Each number is 50 + 10 x the weight over its row's rms, rounded and kept within 0 to 99. Layers, rows and columns count from 0. The size before them is the row's rms in percent of the matrix's.

# o: layer 2 attention output (transposed), 96x96, rms 0.172, rows 3-20,34-51,66-83, columns 0-95
# v: layer 2 attention value, 32x96, rms 0.158, rows 3-20, columns 0-95
o34 102:40 71 58 41 45 41 60 47 42 37 50 59 36 43 43 34 63 51 41 40 50 58 49 69 33 45 55 63 59 64 41 39 58 45 52 52 36 65 47 56 46 52 60 46 68 46 34 49 34 54 48 58 60 49 45 56 50 53 44 59 49 67 51 72 46 33 51 50 46 54 56 41 48 40 31 46 65 45 47 51 59 44 36 46 68 43 67 42 35 50 37 47 55 61 42 27
o66 100:64 43 43 41 39 54 48 60 61 61 62 46 50 52 78 61 50 51 49 52 45 59 49 37 63 46 41 50 46 60 59 51 70 60 55 40 60 51 50 43 49 40 38 55 48 44 66 53 28 59 46 48 38 67 53 53 53 62 67 60 53 38 59 50 44 65 47 47 44 24 55 26 58 54 58 43 42 57 53 43 50 51 44 55 47 61 56 55 64 43 76 42 42 34 49 67
v3 104:49 36 60 48 49 42 44 65 37 45 58 51 35 60 60 60 50 46 59 53 41 51 38 42 60 53 41 52 58 48 54 54 50 62 41 67 60 33 42 55 61 51 54 51 37 55 37 25 39 58 28 49 53 45 43 71 32 42 54 53 40 47 57 48 36 62 53 53 71 43 62 67 36 60 42 41 61 56 37 57 56 70 39 44 66 52 52 46 52 53 58 67 41 46 39 42
o3 104:32 55 40 57 28 40 43 55 61 57 48 52 47 35 42 51 42 37 48 51 52 29 64 55 65 69 58 57 54 36 57 29 44 65 38 63 46 68 65 45 47 51 49 27 63 52 35 37 67 53 32 45 49 64 37 38 44 41 50 47 55 49 44 34 55 45 49 70 45 43 52 47 54 57 45 52 50 41 53 54 40 46 44 48 52 40 64 56 35 47 49 46 53 48 62 37
o35 097:51 50 28 32 43 53 52 34 55 61 54 49 36 40 50 54 71 35 56 42 46 62 47 43 22 54 62 55 49 52 51 50 51 41 48 52 44 53 41 59 33 55 63 39 44 48 63 35 46 42 48 58 49 26 56 49 39 42 40 49 30 55 53 49 48 55 51 50 51 40 66 52 64 45 58 58 49 42 48 64 39 56 48 47 26 55 44 61 66 58 36 26 47 51 55 41
o67 104:68 62 61 53 50 55 51 45 41 40 42 55 44 46 42 59 37 47 40 34 45 25 45 49 55 43 31 51 40 39 54 56 60 36 59 44 47 44 33 47 44 60 40 48 31 43 57 77 42 34 81 46 45 56 66 47 50 42 76 39 57 65 58 53 49 52 50 44 53 50 35 51 50 48 49 53 48 47 45 51 34 54 54 63 39 65 45 47 56 56 42 53 61 45 61 53
v4 105:52 32 37 28 45 73 55 54 66 70 51 51 61 65 50 56 62 35 33 61 47 33 49 51 45 46 66 33 49 53 48 51 44 59 65 49 55 57 45 53 54 48 40 56 49 44 61 31 54 53 44 38 24 49 40 63 44 51 47 47 56 21 49 53 53 61 61 36 55 43 53 42 44 61 40 44 49 45 53 48 52 49 53 55 54 48 35 51 60 60 61 40 39 41 48 65
o4 101:56 45 71 65 46 61 53 55 50 42 39 46 60 55 49 58 52 76 33 65 53 60 51 39 55 61 50 34 44 41 60 46 42 16 61 57 57 39 50 51 51 70 64 41 62 47 47 48 34 53 52 45 52 56 41 51 69 35 50 50 78 49 61 40 43 37 43 47 50 50 57 69 56 59 31 45 41 52 49 50 51 62 53 49 55 58 53 41 50 37 47 54 42 48 47 49
o36 106:40 60 51 48 46 37 45 49 63 61 42 72 55 46 57 59 49 49 63 64 64 41 57 41 67 45 48 43 52 51 46 41 50 44 28 70 67 67 50 51 43 39 49 37 36 52 16 55 69 51 44 58 39 40 45 41 58 59 44 51 37 50 47 34 36 74 57 56 49 60 42 41 41 53 56 69 43 51 56 55 48 44 58 51 42 44 48 48 39 41 46 55 53 53 40 46
o68 093:58 49 39 47 36 69 51 38 44 43 66 50 33 63 59 62 47 34 71 40 48 42 45 47 22 60 56 51 51 43 45 47 49 58 52 39 51 60 59 44 62 66 51 48 53 47 66 57 50 48 55 68 51 63 66 61 42 47 52 51 36 44 53 62 52 37 49 63 32 46 36 53 51 46 60 28 74 34 53 48 57 51 50 49 57 43 43 47 65 46 47 53 56 38 61 64
v5 103:67 59 53 47 55 59 58 39 54 53 43 54 47 47 51 53 55 42 53 41 41 57 44 61 50 59 35 69 56 46 65 55 51 66 53 63 40 42 51 64 48 58 54 37 41 53 38 49 60 67 61 53 44 63 60 42 54 36 58 47 49 58 59 42 52 75 41 50 52 62 34 71 59 31 62 39 64 50 40 54 22 40 54 61 37 43 31 33 54 49 44 41 54 42 47 45
o5 104:48 35 48 45 39 38 44 65 47 58 57 37 48 40 30 42 24 37 59 53 39 54 41 62 47 55 59 37 50 40 71 54 49 60 38 60 50 65 53 48 37 50 51 40 56 48 51 46 47 51 60 48 53 48 40 47 40 42 63 52 23 56 41 44 64 55 36 46 62 40 53 35 45 39 46 53 46 25 54 44 52 39 44 29 57 41 61 41 45 41 52 66 44 65 41 44
o37 091:47 42 47 39 56 54 42 40 39 47 38 57 50 61 63 56 50 49 46 38 54 38 51 46 47 69 29 55 47 55 49 42 50 35 51 27 72 51 52 46 54 48 39 52 72 29 57 49 49 32 44 40 42 56 51 61 51 69 46 47 49 33 41 32 66 45 64 41 48 46 49 44 57 55 49 55 42 53 50 51 53 52 55 59 61 54 29 62 50 42 43 29 28 41 56 68
o69 095:43 57 55 48 64 57 56 57 64 53 71 56 47 40 44 38 50 51 32 53 61 47 47 50 28 35 45 53 60 45 53 43 45 53 67 64 26 48 68 54 63 48 63 51 53 67 44 50 58 48 49 45 58 52 49 52 47 55 40 45 72 51 43 62 70 46 48 32 42 59 57 50 30 38 59 30 59 69 46 52 58 45 52 50 67 38 66 47 35 58 47 48 60 47 49 54
v6 099:50 51 55 62 49 51 55 33 42 64 36 52 45 56 44 41 53 49 52 40 55 50 62 51 53 56 58 52 54 54 37 40 51 56 50 33 39 46 31 37 60 41 60 48 55 54 45 33 53 46 20 68 40 49 37 50 57 55 40 47 60 40 65 50 56 54 57 62 32 45 49 58 53 40 45 43 51 65 54 24 69 38 60 55 36 46 36 29 60 49 34 63 44 38 50 56
o6 113:40 53 49 55 57 49 49 54 58 42 49 52 52 66 57 55 48 62 17 51 66 58 42 50 41 59 74 33 70 27 52 42 39 55 46 50 62 61 50 54 42 43 40 50 55 52 45 46 28 46 37 49 33 55 48 49 50 60 70 61 56 74 49 45 59 47 38 40 49 39 52 65 39 42 58 60 63 50 54 61 54 64 58 57 52 48 62 63 46 55 56 34 54 50 44 47
o38 109:60 45 27 50 55 44 52 57 43 53 52 62 58 47 53 50 44 34 60 67 31 37 44 43 62 55 36 46 37 66 55 47 43 41 63 55 55 53 62 42 44 52 59 55 60 39 47 60 66 35 76 59 63 50 40 46 41 53 44 43 58 46 50 57 46 53 41 39 64 61 49 36 59 58 58 29 43 30 40 54 52 45 38 49 40 55 65 37 63 38 53 51 47 53 71 39
o70 086:54 66 59 53 47 77 51 51 62 50 47 57 50 44 43 48 69 54 64 61 64 49 48 45 46 45 51 53 61 51 34 47 50 36 49 52 42 42 39 57 58 70 42 53 36 56 59 52 51 77 44 48 75 41 62 46 68 45 21 58 38 47 39 35 52 62 52 62 56 40 60 69 34 47 38 54 46 51 54 46 47 61 58 56 59 54 44 59 52 52 50 55 40 41 39 60
v7 098:34 38 43 52 36 45 42 49 46 30 51 45 62 67 37 57 46 34 65 50 61 51 47 74 44 51 55 58 68 44 49 50 54 54 60 49 49 65 59 50 40 60 47 56 39 57 45 49 63 45 57 41 44 77 29 33 42 48 54 50 39 57 62 34 48 62 35 51 53 30 47 36 59 59 48 61 38 32 45 62 62 52 46 53 44 52 37 43 49 59 41 56 48 54 59 39
o7 111:46 33 37 58 31 47 60 55 37 49 56 44 61 49 46 50 36 31 35 59 46 34 46 43 47 52 38 39 62 61 56 58 49 42 46 46 31 57 61 79 51 37 48 61 50 55 55 61 48 39 59 45 51 36 26 55 50 45 62 33 53 62 54 69 51 46 61 45 49 61 54 42 39 53 57 54 48 70 64 46 42 42 57 52 48 62 54 45 36 45 46 58 44 36 56 65
o39 100:56 77 52 44 66 47 24 42 47 64 38 40 45 38 45 52 37 59 34 49 62 68 65 51 53 56 41 67 43 31 49 50 55 51 58 44 46 47 38 41 45 49 60 44 63 48 60 47 50 56 45 47 46 40 75 44 60 56 31 42 59 40 48 59 53 44 52 52 55 30 58 46 40 66 62 59 51 33 43 42 46 46 66 55 60 47 48 56 55 51 51 41 71 53 42 55
o71 091:49 46 53 39 40 42 64 43 44 41 55 60 52 53 59 66 64 61 61 54 60 55 44 50 48 71 64 48 40 56 36 54 43 58 41 59 59 43 41 33 51 52 49 45 40 55 45 48 65 59 66 65 54 44 51 40 49 45 54 50 55 47 43 37 39 69 41 55 67 41 60 52 63 37 50 28 59 54 46 42 62 52 19 39 56 33 39 38 58 68 46 43 38 57 47 42
v8 098:39 38 48 48 58 49 51 60 49 53 49 61 34 50 39 51 73 57 44 53 60 47 53 47 63 56 39 56 44 66 48 33 62 52 48 45 43 69 72 51 30 53 54 58 63 66 56 45 42 30 66 56 39 56 49 54 66 40 54 63 40 46 50 54 52 46 48 47 56 57 33 46 39 43 36 28 47 43 45 73 44 65 47 36 46 55 47 40 55 36 45 40 60 55 36 63
o8 101:54 61 61 65 54 40 44 47 67 41 45 50 45 52 56 59 44 36 50 62 57 38 61 61 57 41 42 55 52 58 32 55 41 59 52 41 55 34 40 35 54 61 71 74 48 44 48 33 57 53 49 49 63 45 62 36 54 47 41 64 46 44 56 54 52 42 32 48 57 52 51 82 43 61 59 31 37 61 57 66 61 51 40 60 48 47 49 39 44 39 65 52 53 56 57 50
o40 101:33 39 52 47 53 50 48 51 47 62 52 44 69 57 56 54 32 79 47 50 37 53 48 50 49 46 47 56 43 47 44 39 65 66 71 51 61 34 61 57 41 46 48 35 51 53 72 60 57 81 41 61 58 60 55 56 57 57 43 54 54 39 42 34 39 46 46 46 45 54 47 42 44 64 58 50 54 47 57 54 49 51 51 56 72 51 40 34 50 52 41 45 42 31 47 67
o72 099:65 64 53 55 62 56 69 55 53 58 45 56 53 55 62 48 58 46 49 50 53 56 58 29 46 34 42 42 60 56 50 53 47 37 42 54 52 53 50 45 59 33 45 56 49 57 41 57 34 23 64 38 45 67 49 69 43 45 65 61 50 77 44 70 54 61 50 60 48 60 59 48 46 46 32 42 53 49 57 49 55 45 66 50 42 57 65 67 60 62 58 56 34 48 39 51
v9 100:56 66 43 38 32 37 53 53 50 31 39 42 45 57 48 41 57 54 58 48 33 30 55 59 53 58 55 54 66 48 29 49 61 46 37 60 61 42 52 54 43 51 49 59 54 39 56 44 62 46 54 39 42 54 57 59 42 75 37 58 42 46 64 54 68 50 64 46 40 62 33 52 36 68 43 45 43 60 54 59 65 54 61 35 62 35 59 33 50 57 45 48 44 50 59 51
o9 101:62 50 54 50 71 46 55 50 53 59 41 47 41 31 57 49 58 60 61 47 47 72 58 48 36 53 54 36 54 35 53 55 58 45 38 56 56 40 52 51 45 49 50 45 60 50 47 63 52 40 38 31 40 39 60 16 54 37 40 31 41 58 49 60 39 44 56 46 43 50 54 58 52 29 46 60 57 23 60 37 44 66 59 40 52 61 43 57 44 51 41 44 54 63 48 42
o41 093:36 45 43 55 49 40 46 57 65 56 63 37 53 52 52 39 31 43 56 54 45 33 46 65 36 64 39 62 57 51 54 72 62 60 66 47 67 49 48 53 37 70 69 53 51 54 51 44 44 54 53 61 59 50 44 67 59 52 53 38 56 54 51 45 45 48 48 55 63 62 44 52 50 55 52 63 61 39 41 30 64 49 40 67 65 73 50 53 37 55 35 51 58 56 36 45
o73 097:71 41 60 44 35 49 54 41 29 60 54 47 42 46 34 60 35 45 44 48 59 50 60 41 49 52 49 45 38 73 44 42 43 33 40 54 53 54 40 43 58 35 50 58 54 51 54 50 60 64 54 58 42 49 63 45 56 48 53 65 51 48 46 60 61 47 56 78 56 52 54 43 60 47 61 51 35 63 56 38 58 38 53 57 35 29 39 55 61 70 57 64 51 54 52 72
v10 097:40 42 54 46 70 50 47 27 44 67 43 35 68 55 46 59 41 45 59 55 35 59 47 57 58 63 68 53 54 48 43 47 55 35 50 67 44 48 51 50 38 41 27 60 61 40 51 54 54 44 49 29 49 69 49 63 65 44 36 42 60 51 51 49 50 63 56 56 51 43 51 48 35 60 55 46 53 47 49 43 48 63 39 56 38 72 41 50 35 60 50 41 68 68 56 46
o10 103:61 49 59 40 48 45 35 50 46 30 56 52 41 61 35 42 44 40 56 39 54 56 56 65 50 52 45 47 42 69 50 59 50 34 56 56 64 58 59 61 61 54 66 46 55 57 69 71 43 50 70 28 45 61 55 52 44 41 48 48 57 51 44 47 57 47 48 53 32 46 62 50 58 51 69 57 68 61 26 51 43 55 48 50 34 47 48 55 53 56 45 45 28 36 37 59
o42 111:36 41 46 51 61 53 59 60 53 37 37 41 61 55 56 52 60 56 64 53 57 56 44 47 77 28 44 57 40 46 50 23 63 50 56 46 54 43 27 45 53 53 56 63 58 54 48 48 52 62 43 60 46 44 56 38 53 50 41 52 37 42 60 47 54 64 50 41 39 60 49 45 43 48 46 68 51 47 61 60 70 44 72 55 72 59 54 61 66 33 51 49 59 42 38 50
o74 086:58 58 49 43 43 47 52 56 69 50 66 50 57 37 57 64 68 61 28 46 45 47 78 48 26 56 49 38 58 49 50 54 15 51 52 47 52 52 49 50 41 68 35 65 45 55 61 49 52 53 70 55 47 49 40 59 46 53 65 51 52 38 56 61 42 55 43 52 59 39 47 55 37 47 46 34 47 53 46 62 33 54 42 49 45 62 40 47 64 58 56 41 58 60 56 49
v11 090:45 60 39 38 62 59 48 54 43 63 39 43 49 56 29 38 39 61 45 57 42 51 75 54 52 44 33 42 53 51 57 47 50 54 59 55 63 54 37 42 51 69 48 49 50 65 65 56 60 45 50 66 36 56 54 50 61 53 47 56 45 50 53 44 42 68 61 42 73 44 64 61 59 56 39 64 40 59 61 60 52 43 47 55 28 46 48 53 28 56 37 65 36 47 65 41
o11 101:59 55 52 62 33 45 49 49 64 59 50 40 50 41 61 41 47 45 41 55 60 49 64 42 59 55 58 44 40 54 44 52 44 45 40 48 39 55 42 59 55 59 68 46 48 69 42 62 54 46 66 37 41 49 59 59 39 32 40 56 71 62 30 71 62 50 49 55 57 63 40 46 51 51 29 78 49 66 58 42 54 43 54 52 42 35 60 53 51 62 44 53 39 48 70 51
o43 095:44 56 48 46 58 39 51 47 32 48 66 56 64 34 52 54 53 61 56 65 51 44 39 74 51 48 55 42 44 47 49 48 36 57 41 62 82 52 55 50 38 55 72 62 63 60 45 48 44 68 47 46 73 38 39 57 50 58 60 36 54 49 48 54 58 40 62 41 56 40 28 46 48 53 58 28 59 40 54 48 50 46 40 43 46 54 48 49 51 40 51 49 60 63 31 52
o75 086:39 43 48 54 50 57 47 46 42 53 41 70 65 58 35 55 54 41 66 55 56 66 49 48 32 52 52 44 58 36 66 47 72 55 60 54 51 37 57 24 44 65 57 57 51 77 65 42 42 42 38 28 53 46 63 63 59 57 45 41 42 28 48 43 49 48 49 45 55 54 47 67 64 50 33 49 55 38 45 58 63 63 57 53 44 57 41 41 52 44 44 54 47 48 48 46
v12 098:51 51 51 59 40 51 64 42 60 51 47 52 31 54 51 56 51 62 47 59 42 52 51 52 56 41 58 53 62 77 44 51 47 46 73 35 52 39 52 58 49 44 69 55 60 63 47 54 38 67 40 47 42 55 68 51 36 48 35 54 41 43 50 43 52 36 46 30 32 48 34 46 61 67 51 63 37 71 49 41 50 51 38 56 37 38 51 58 39 76 42 45 54 47 55 55
o12 102:31 52 56 55 68 63 47 45 46 47 47 51 52 34 55 48 40 46 41 57 54 33 52 69 52 60 63 47 50 53 60 62 51 36 47 59 67 56 35 49 37 45 48 55 42 51 58 32 48 49 46 33 61 48 54 57 55 58 52 65 28 59 34 63 52 58 52 50 48 67 56 53 53 42 39 60 72 55 63 55 54 69 59 62 55 70 28 50 52 46 32 58 65 49 44 53
o44 105:62 59 45 36 45 34 32 58 53 51 55 54 36 49 51 35 40 42 55 26 44 40 57 49 47 44 39 33 49 39 45 51 57 44 37 36 40 40 42 39 51 46 52 65 54 57 52 57 45 34 54 52 50 45 49 53 39 47 58 48 53 49 62 51 51 60 46 69 60 24 62 47 43 55 67 42 63 58 32 50 48 54 48 48 41 46 63 61 30 33 55 41 40 74 35 40
o76 088:41 57 29 56 50 48 44 38 59 40 53 41 60 47 47 57 59 53 45 35 34 55 41 39 48 54 66 50 61 46 47 28 47 57 48 45 46 60 60 64 50 52 59 41 58 52 62 51 45 49 55 57 41 43 41 59 47 39 61 44 40 52 45 68 50 51 35 61 45 62 50 73 38 47 42 62 45 28 45 45 64 32 45 47 42 42 53 50 60 53 85 59 34 43 64 40
v13 098:59 42 57 59 44 59 49 65 61 60 36 40 60 53 47 44 57 43 51 58 45 50 59 52 58 53 58 47 46 40 38 49 60 43 66 48 35 50 45 67 38 36 47 45 43 51 51 30 51 56 54 52 42 51 70 39 55 40 72 39 51 59 67 45 38 51 44 56 53 25 34 57 41 48 52 47 43 44 71 53 46 29 43 35 67 36 56 51 41 54 37 62 51 65 35 39
o13 113:43 56 44 62 51 69 53 60 43 63 54 42 38 30 77 46 25 41 58 29 46 58 49 49 40 60 60 51 47 57 52 63 36 46 53 45 54 58 49 33 62 50 46 56 56 36 60 45 43 36 57 64 46 61 48 45 47 34 26 53 53 54 44 42 41 51 41 43 32 60 46 46 49 58 55 56 45 65 50 30 54 49 44 55 47 49 46 33 36 42 48 65 57 34 49 63
o45 092:44 38 46 37 68 38 42 52 31 53 45 45 56 55 52 53 58 58 50 36 67 45 37 38 54 56 59 33 43 33 56 65 54 54 44 58 38 50 53 57 53 55 57 34 43 47 21 54 42 46 50 60 53 12 44 60 55 37 47 36 57 42 53 63 48 40 58 53 59 41 51 49 46 50 63 45 43 57 37 65 57 51 51 48 53 40 51 37 44 50 67 50 66 54 56 35
o77 099:64 35 62 58 47 38 35 43 73 45 59 60 49 53 47 57 50 44 44 55 45 30 52 42 39 31 41 53 39 47 60 54 60 40 63 47 35 59 42 53 41 61 54 60 43 59 46 79 51 69 35 41 51 46 67 53 56 54 38 60 52 51 48 51 55 50 52 40 46 45 63 46 49 42 34 46 50 46 49 45 39 49 60 41 53 58 57 67 43 64 65 54 26 41 36 38
v14 111:41 62 42 54 52 51 62 65 46 42 49 62 54 63 69 43 50 43 53 66 57 60 47 62 47 46 32 46 45 55 57 53 52 44 45 53 49 71 42 53 42 28 58 45 52 43 48 57 34 56 58 48 46 54 40 61 48 43 51 19 38 38 31 39 69 43 69 60 40 45 51 56 59 53 30 44 46 39 43 37 42 49 41 43 54 63 51 55 60 61 61 52 60 32 43 61
o14 114:48 28 56 57 39 34 34 31 35 50 42 58 64 52 25 57 52 49 38 44 51 38 51 44 59 52 47 53 43 55 43 58 54 48 50 46 42 47 52 39 51 66 59 54 32 42 60 45 39 49 58 55 57 51 52 47 61 53 49 63 63 45 44 52 34 61 61 35 46 41 45 48 61 65 62 55 54 36 49 62 83 60 43 59 55 57 41 50 50 31 29 55 60 52 43 43
o46 113:50 54 45 52 50 45 51 46 51 49 45 26 56 54 45 51 54 46 53 53 47 50 42 63 62 57 66 52 49 50 49 42 46 43 48 48 54 46 36 56 60 36 50 55 52 40 53 66 66 60 62 56 12 23 48 46 40 35 53 61 66 49 45 58 52 35 27 66 35 56 49 63 45 50 43 39 42 60 56 46 33 50 56 32 32 38 63 46 41 54 44 45 48 43 45 56
o78 098:62 40 52 48 58 64 48 78 52 54 54 46 31 61 52 55 39 40 39 50 40 55 59 28 43 41 56 51 57 62 50 43 49 37 41 50 43 44 64 75 43 31 45 44 55 49 47 51 47 43 55 59 57 51 57 57 49 69 45 40 45 53 47 56 61 58 49 30 51 37 50 34 60 49 56 52 43 52 55 45 62 58 34 35 41 46 61 48 56 56 45 52 52 70 68 77
v15 094:57 46 49 50 31 61 50 54 59 54 55 38 43 51 55 54 51 44 37 20 42 48 53 59 50 51 33 48 57 44 37 57 46 63 40 51 58 44 74 35 49 51 57 42 58 59 53 40 42 46 37 49 55 69 65 47 59 57 41 43 63 55 29 36 52 27 34 61 39 49 46 59 54 60 55 48 57 43 57 46 39 60 49 38 53 75 43 47 52 43 45 61 57 58 61 70
o15 103:40 41 40 37 51 57 72 56 63 41 42 56 48 51 51 56 57 39 42 54 53 46 58 54 54 51 36 59 53 34 48 55 46 41 43 42 51 35 21 39 57 63 49 52 43 57 42 64 59 46 45 52 50 46 56 35 55 35 76 35 46 45 55 50 53 53 50 43 40 37 60 42 41 49 65 56 34 47 32 41 47 51 44 27 45 49 43 44 55 73 58 56 75 40 59 52
o47 099:56 43 53 47 61 45 31 31 29 37 54 57 44 63 55 36 50 60 63 48 46 57 43 58 54 53 50 48 59 78 45 55 38 49 48 44 46 56 45 58 55 49 18 52 45 29 55 68 49 68 49 62 58 54 40 44 60 60 51 39 49 68 48 53 48 54 44 44 51 47 63 42 43 50 44 56 47 39 42 61 35 58 45 62 52 52 62 61 41 46 49 34 30 38 40 44
o79 081:48 75 63 55 46 50 55 50 73 56 53 40 57 40 28 53 32 39 51 42 47 53 45 50 41 49 68 48 36 50 62 48 49 59 39 73 47 65 55 60 56 48 58 48 44 39 52 55 65 41 53 64 49 51 48 47 44 56 36 71 44 55 53 58 54 54 43 57 38 50 43 64 60 56 40 44 44 58 55 27 72 60 47 49 52 46 50 45 35 38 36 45 48 70 39 34
v16 095:46 39 51 40 52 65 52 38 48 51 59 53 34 69 54 46 49 48 41 51 68 41 45 45 54 53 50 49 60 49 42 39 46 40 44 43 44 57 59 34 52 50 57 38 52 65 58 67 68 60 61 42 48 38 62 50 40 47 44 58 69 38 49 58 58 49 69 57 61 48 57 65 35 59 64 46 48 39 47 42 56 40 57 27 34 43 65 39 66 60 38 39 46 41 53 25
o16 103:56 57 47 45 61 63 52 37 54 45 43 50 37 53 46 74 58 44 55 57 46 45 45 53 42 61 52 58 45 45 47 42 44 43 68 51 50 40 57 58 48 35 40 44 53 40 75 60 35 65 39 48 54 41 58 58 36 41 51 43 46 56 38 51 63 61 39 50 58 82 48 42 58 41 45 65 33 57 75 50 56 52 43 55 49 52 43 70 43 56 61 60 63 49 60 71
o48 089:44 52 40 55 49 50 47 43 70 47 40 45 61 42 56 66 30 33 57 50 47 49 56 56 38 52 37 56 45 55 52 52 50 40 43 62 49 60 57 52 54 69 68 58 41 58 38 37 41 52 47 40 52 61 30 46 40 49 48 44 49 51 50 39 29 61 43 57 49 52 53 39 61 45 40 48 76 70 36 58 39 50 44 55 58 63 36 42 46 34 47 63 59 53 34 72
o80 105:57 40 50 53 60 54 51 63 33 64 45 46 60 42 46 15 59 36 40 54 50 60 60 40 51 44 41 47 48 53 51 71 51 45 31 43 46 58 45 41 46 58 28 49 47 50 55 42 41 35 42 72 47 67 59 64 55 68 53 61 51 53 54 40 43 42 55 43 44 49 58 59 45 56 57 35 59 28 63 41 50 66 38 65 56 38 54 45 55 50 55 55 46 40 50 42
v17 097:53 81 42 59 47 47 57 54 46 68 61 28 43 60 53 53 50 48 48 60 55 51 56 37 50 46 47 59 51 45 33 31 52 49 48 55 39 53 48 51 57 60 67 51 54 39 57 41 51 32 61 60 69 54 28 47 57 50 55 44 50 34 50 56 59 58 36 45 37 39 53 38 53 52 65 55 64 40 28 64 39 40 36 56 63 44 37 57 39 62 49 39 46 58 43 49
o17 103:45 57 45 49 66 31 51 57 43 43 43 51 68 45 50 55 50 43 67 40 33 59 22 40 46 49 49 35 43 55 75 68 45 52 54 51 35 51 32 41 58 48 41 58 39 51 64 50 55 57 52 34 43 44 52 40 53 67 39 49 51 41 61 56 46 49 49 56 42 37 36 41 62 53 44 43 46 50 53 54 46 37 46 41 61 32 36 53 41 43 69 47 30 57 39 45
o49 087:54 64 47 62 50 55 45 45 42 58 42 39 47 50 60 48 46 54 51 56 68 54 53 72 59 73 40 53 44 57 58 43 54 59 66 58 46 47 46 53 53 27 26 43 47 50 59 49 66 49 39 39 41 60 46 47 35 46 59 64 54 61 55 59 60 41 39 40 69 47 46 40 52 38 43 45 42 40 53 58 56 42 58 52 41 71 73 40 55 50 57 28 60 28 51 48
o81 100:57 43 68 44 39 43 41 74 54 38 55 56 45 48 47 41 62 43 54 49 51 52 51 35 61 56 52 52 62 52 42 57 36 70 51 55 42 64 63 73 57 56 58 50 50 56 38 44 51 54 38 52 65 50 42 72 57 25 53 52 44 49 28 37 44 45 61 68 45 72 44 57 33 49 56 52 37 38 58 48 43 42 58 56 32 58 43 54 56 50 45 57 51 48 55 37
v18 100:62 37 53 66 67 30 53 53 44 49 76 53 52 54 50 30 50 47 52 57 44 44 27 57 47 54 41 49 35 62 39 55 55 42 47 59 54 64 67 41 51 50 45 56 37 35 57 37 40 61 68 51 39 41 49 41 66 44 46 60 65 45 53 49 46 55 57 49 59 51 58 60 60 47 67 52 75 47 63 54 66 50 64 59 44 56 47 39 44 47 47 56 29 54 45 45
o18 095:44 38 64 54 41 52 53 62 53 62 57 48 49 58 47 64 44 46 50 43 66 39 44 56 33 62 48 44 27 63 36 53 58 62 57 50 69 59 51 54 46 51 54 56 39 61 50 63 60 61 33 79 40 61 54 59 57 52 52 69 70 36 37 56 53 50 46 40 55 46 53 44 56 51 49 43 35 49 44 52 52 38 49 55 57 49 41 61 57 46 61 24 65 30 54 43
o50 099:47 48 38 45 59 59 45 44 53 45 43 47 67 55 65 44 62 69 46 54 44 47 58 33 48 62 47 55 55 44 77 53 62 44 51 47 39 45 44 42 51 50 55 46 63 73 41 39 39 44 48 42 61 61 54 37 39 64 31 49 36 59 50 49 59 44 47 57 43 58 29 59 57 25 59 41 42 75 44 42 51 65 45 51 67 66 49 42 60 53 51 55 53 58 46 57
o82 091:40 60 46 48 50 68 37 41 51 64 40 56 27 39 44 70 53 50 61 46 62 66 40 60 55 36 39 55 28 49 38 28 38 58 49 68 39 46 46 48 64 65 46 42 42 46 48 62 65 59 55 38 53 69 60 33 67 46 56 42 51 65 46 43 49 48 64 47 46 46 46 42 57 54 49 47 48 43 50 37 42 60 53 41 35 50 51 31 49 52 42 63 50 51 59 52
v19 092:52 78 49 49 46 49 53 60 39 29 67 56 45 45 45 61 48 48 35 46 51 67 60 47 51 74 55 49 46 56 62 45 57 56 48 36 31 57 64 50 47 74 50 73 48 44 29 57 35 54 58 30 46 38 37 37 44 47 26 47 63 58 54 49 40 54 53 44 54 63 52 58 39 48 41 60 58 51 50 52 57 41 43 52 52 61 46 45 52 64 41 50 52 56 39 57
o19 097:21 54 37 53 34 39 29 38 43 37 65 53 44 74 62 52 48 54 44 56 43 43 57 56 45 44 45 49 44 35 63 36 68 48 47 46 30 51 51 55 43 26 60 56 50 46 43 49 55 58 51 56 45 64 56 51 57 48 56 70 59 53 54 49 39 65 49 48 41 34 40 43 44 47 62 36 58 45 35 45 54 48 54 47 48 58 36 50 58 37 51 53 46 71 55 33
o51 096:59 50 43 28 56 32 48 43 61 61 32 27 38 50 41 43 35 60 54 45 49 53 39 54 46 41 39 50 55 66 46 53 34 61 54 43 54 38 50 39 44 57 53 24 53 48 41 52 49 59 43 46 66 40 66 41 47 55 42 57 48 59 42 55 52 45 60 64 63 46 56 54 57 49 46 50 59 75 49 53 29 40 37 72 48 56 52 50 41 44 34 49 59 42 53 67
o83 099:51 30 71 53 42 78 57 55 49 42 45 69 57 57 45 49 69 56 46 45 60 53 45 50 69 57 51 54 50 47 37 45 38 36 46 55 54 65 60 38 39 31 42 51 60 52 65 46 64 43 56 57 38 59 42 48 47 52 47 55 39 36 49 31 65 55 50 46 48 66 57 58 50 42 61 45 41 36 47 55 72 49 60 59 44 47 54 47 44 35 69 47 52 48 31 42
v20 097:40 58 49 55 40 69 66 50 56 19 55 48 62 64 65 74 54 53 54 47 52 58 44 64 39 36 57 46 51 41 52 53 66 49 50 44 66 51 42 35 57 48 49 30 52 47 37 53 53 43 46 61 59 53 72 38 62 61 53 59 48 57 55 36 39 65 39 61 57 42 54 33 47 55 52 45 55 56 46 35 31 51 48 48 41 49 54 40 43 55 46 66 43 41 32 51
o20 101:50 42 45 45 51 71 47 61 41 50 39 55 56 40 55 50 60 44 63 49 53 33 43 46 52 61 47 56 67 51 53 30 34 25 53 42 36 56 49 45 44 42 52 48 66 55 55 51 63 42 49 64 44 68 60 44 33 51 53 63 58 70 44 50 41 56 56 45 56 47 55 53 44 42 31 49 53 42 34 39 32 69 28 38 58 64 60 47 53 54 43 48 42 33 37 54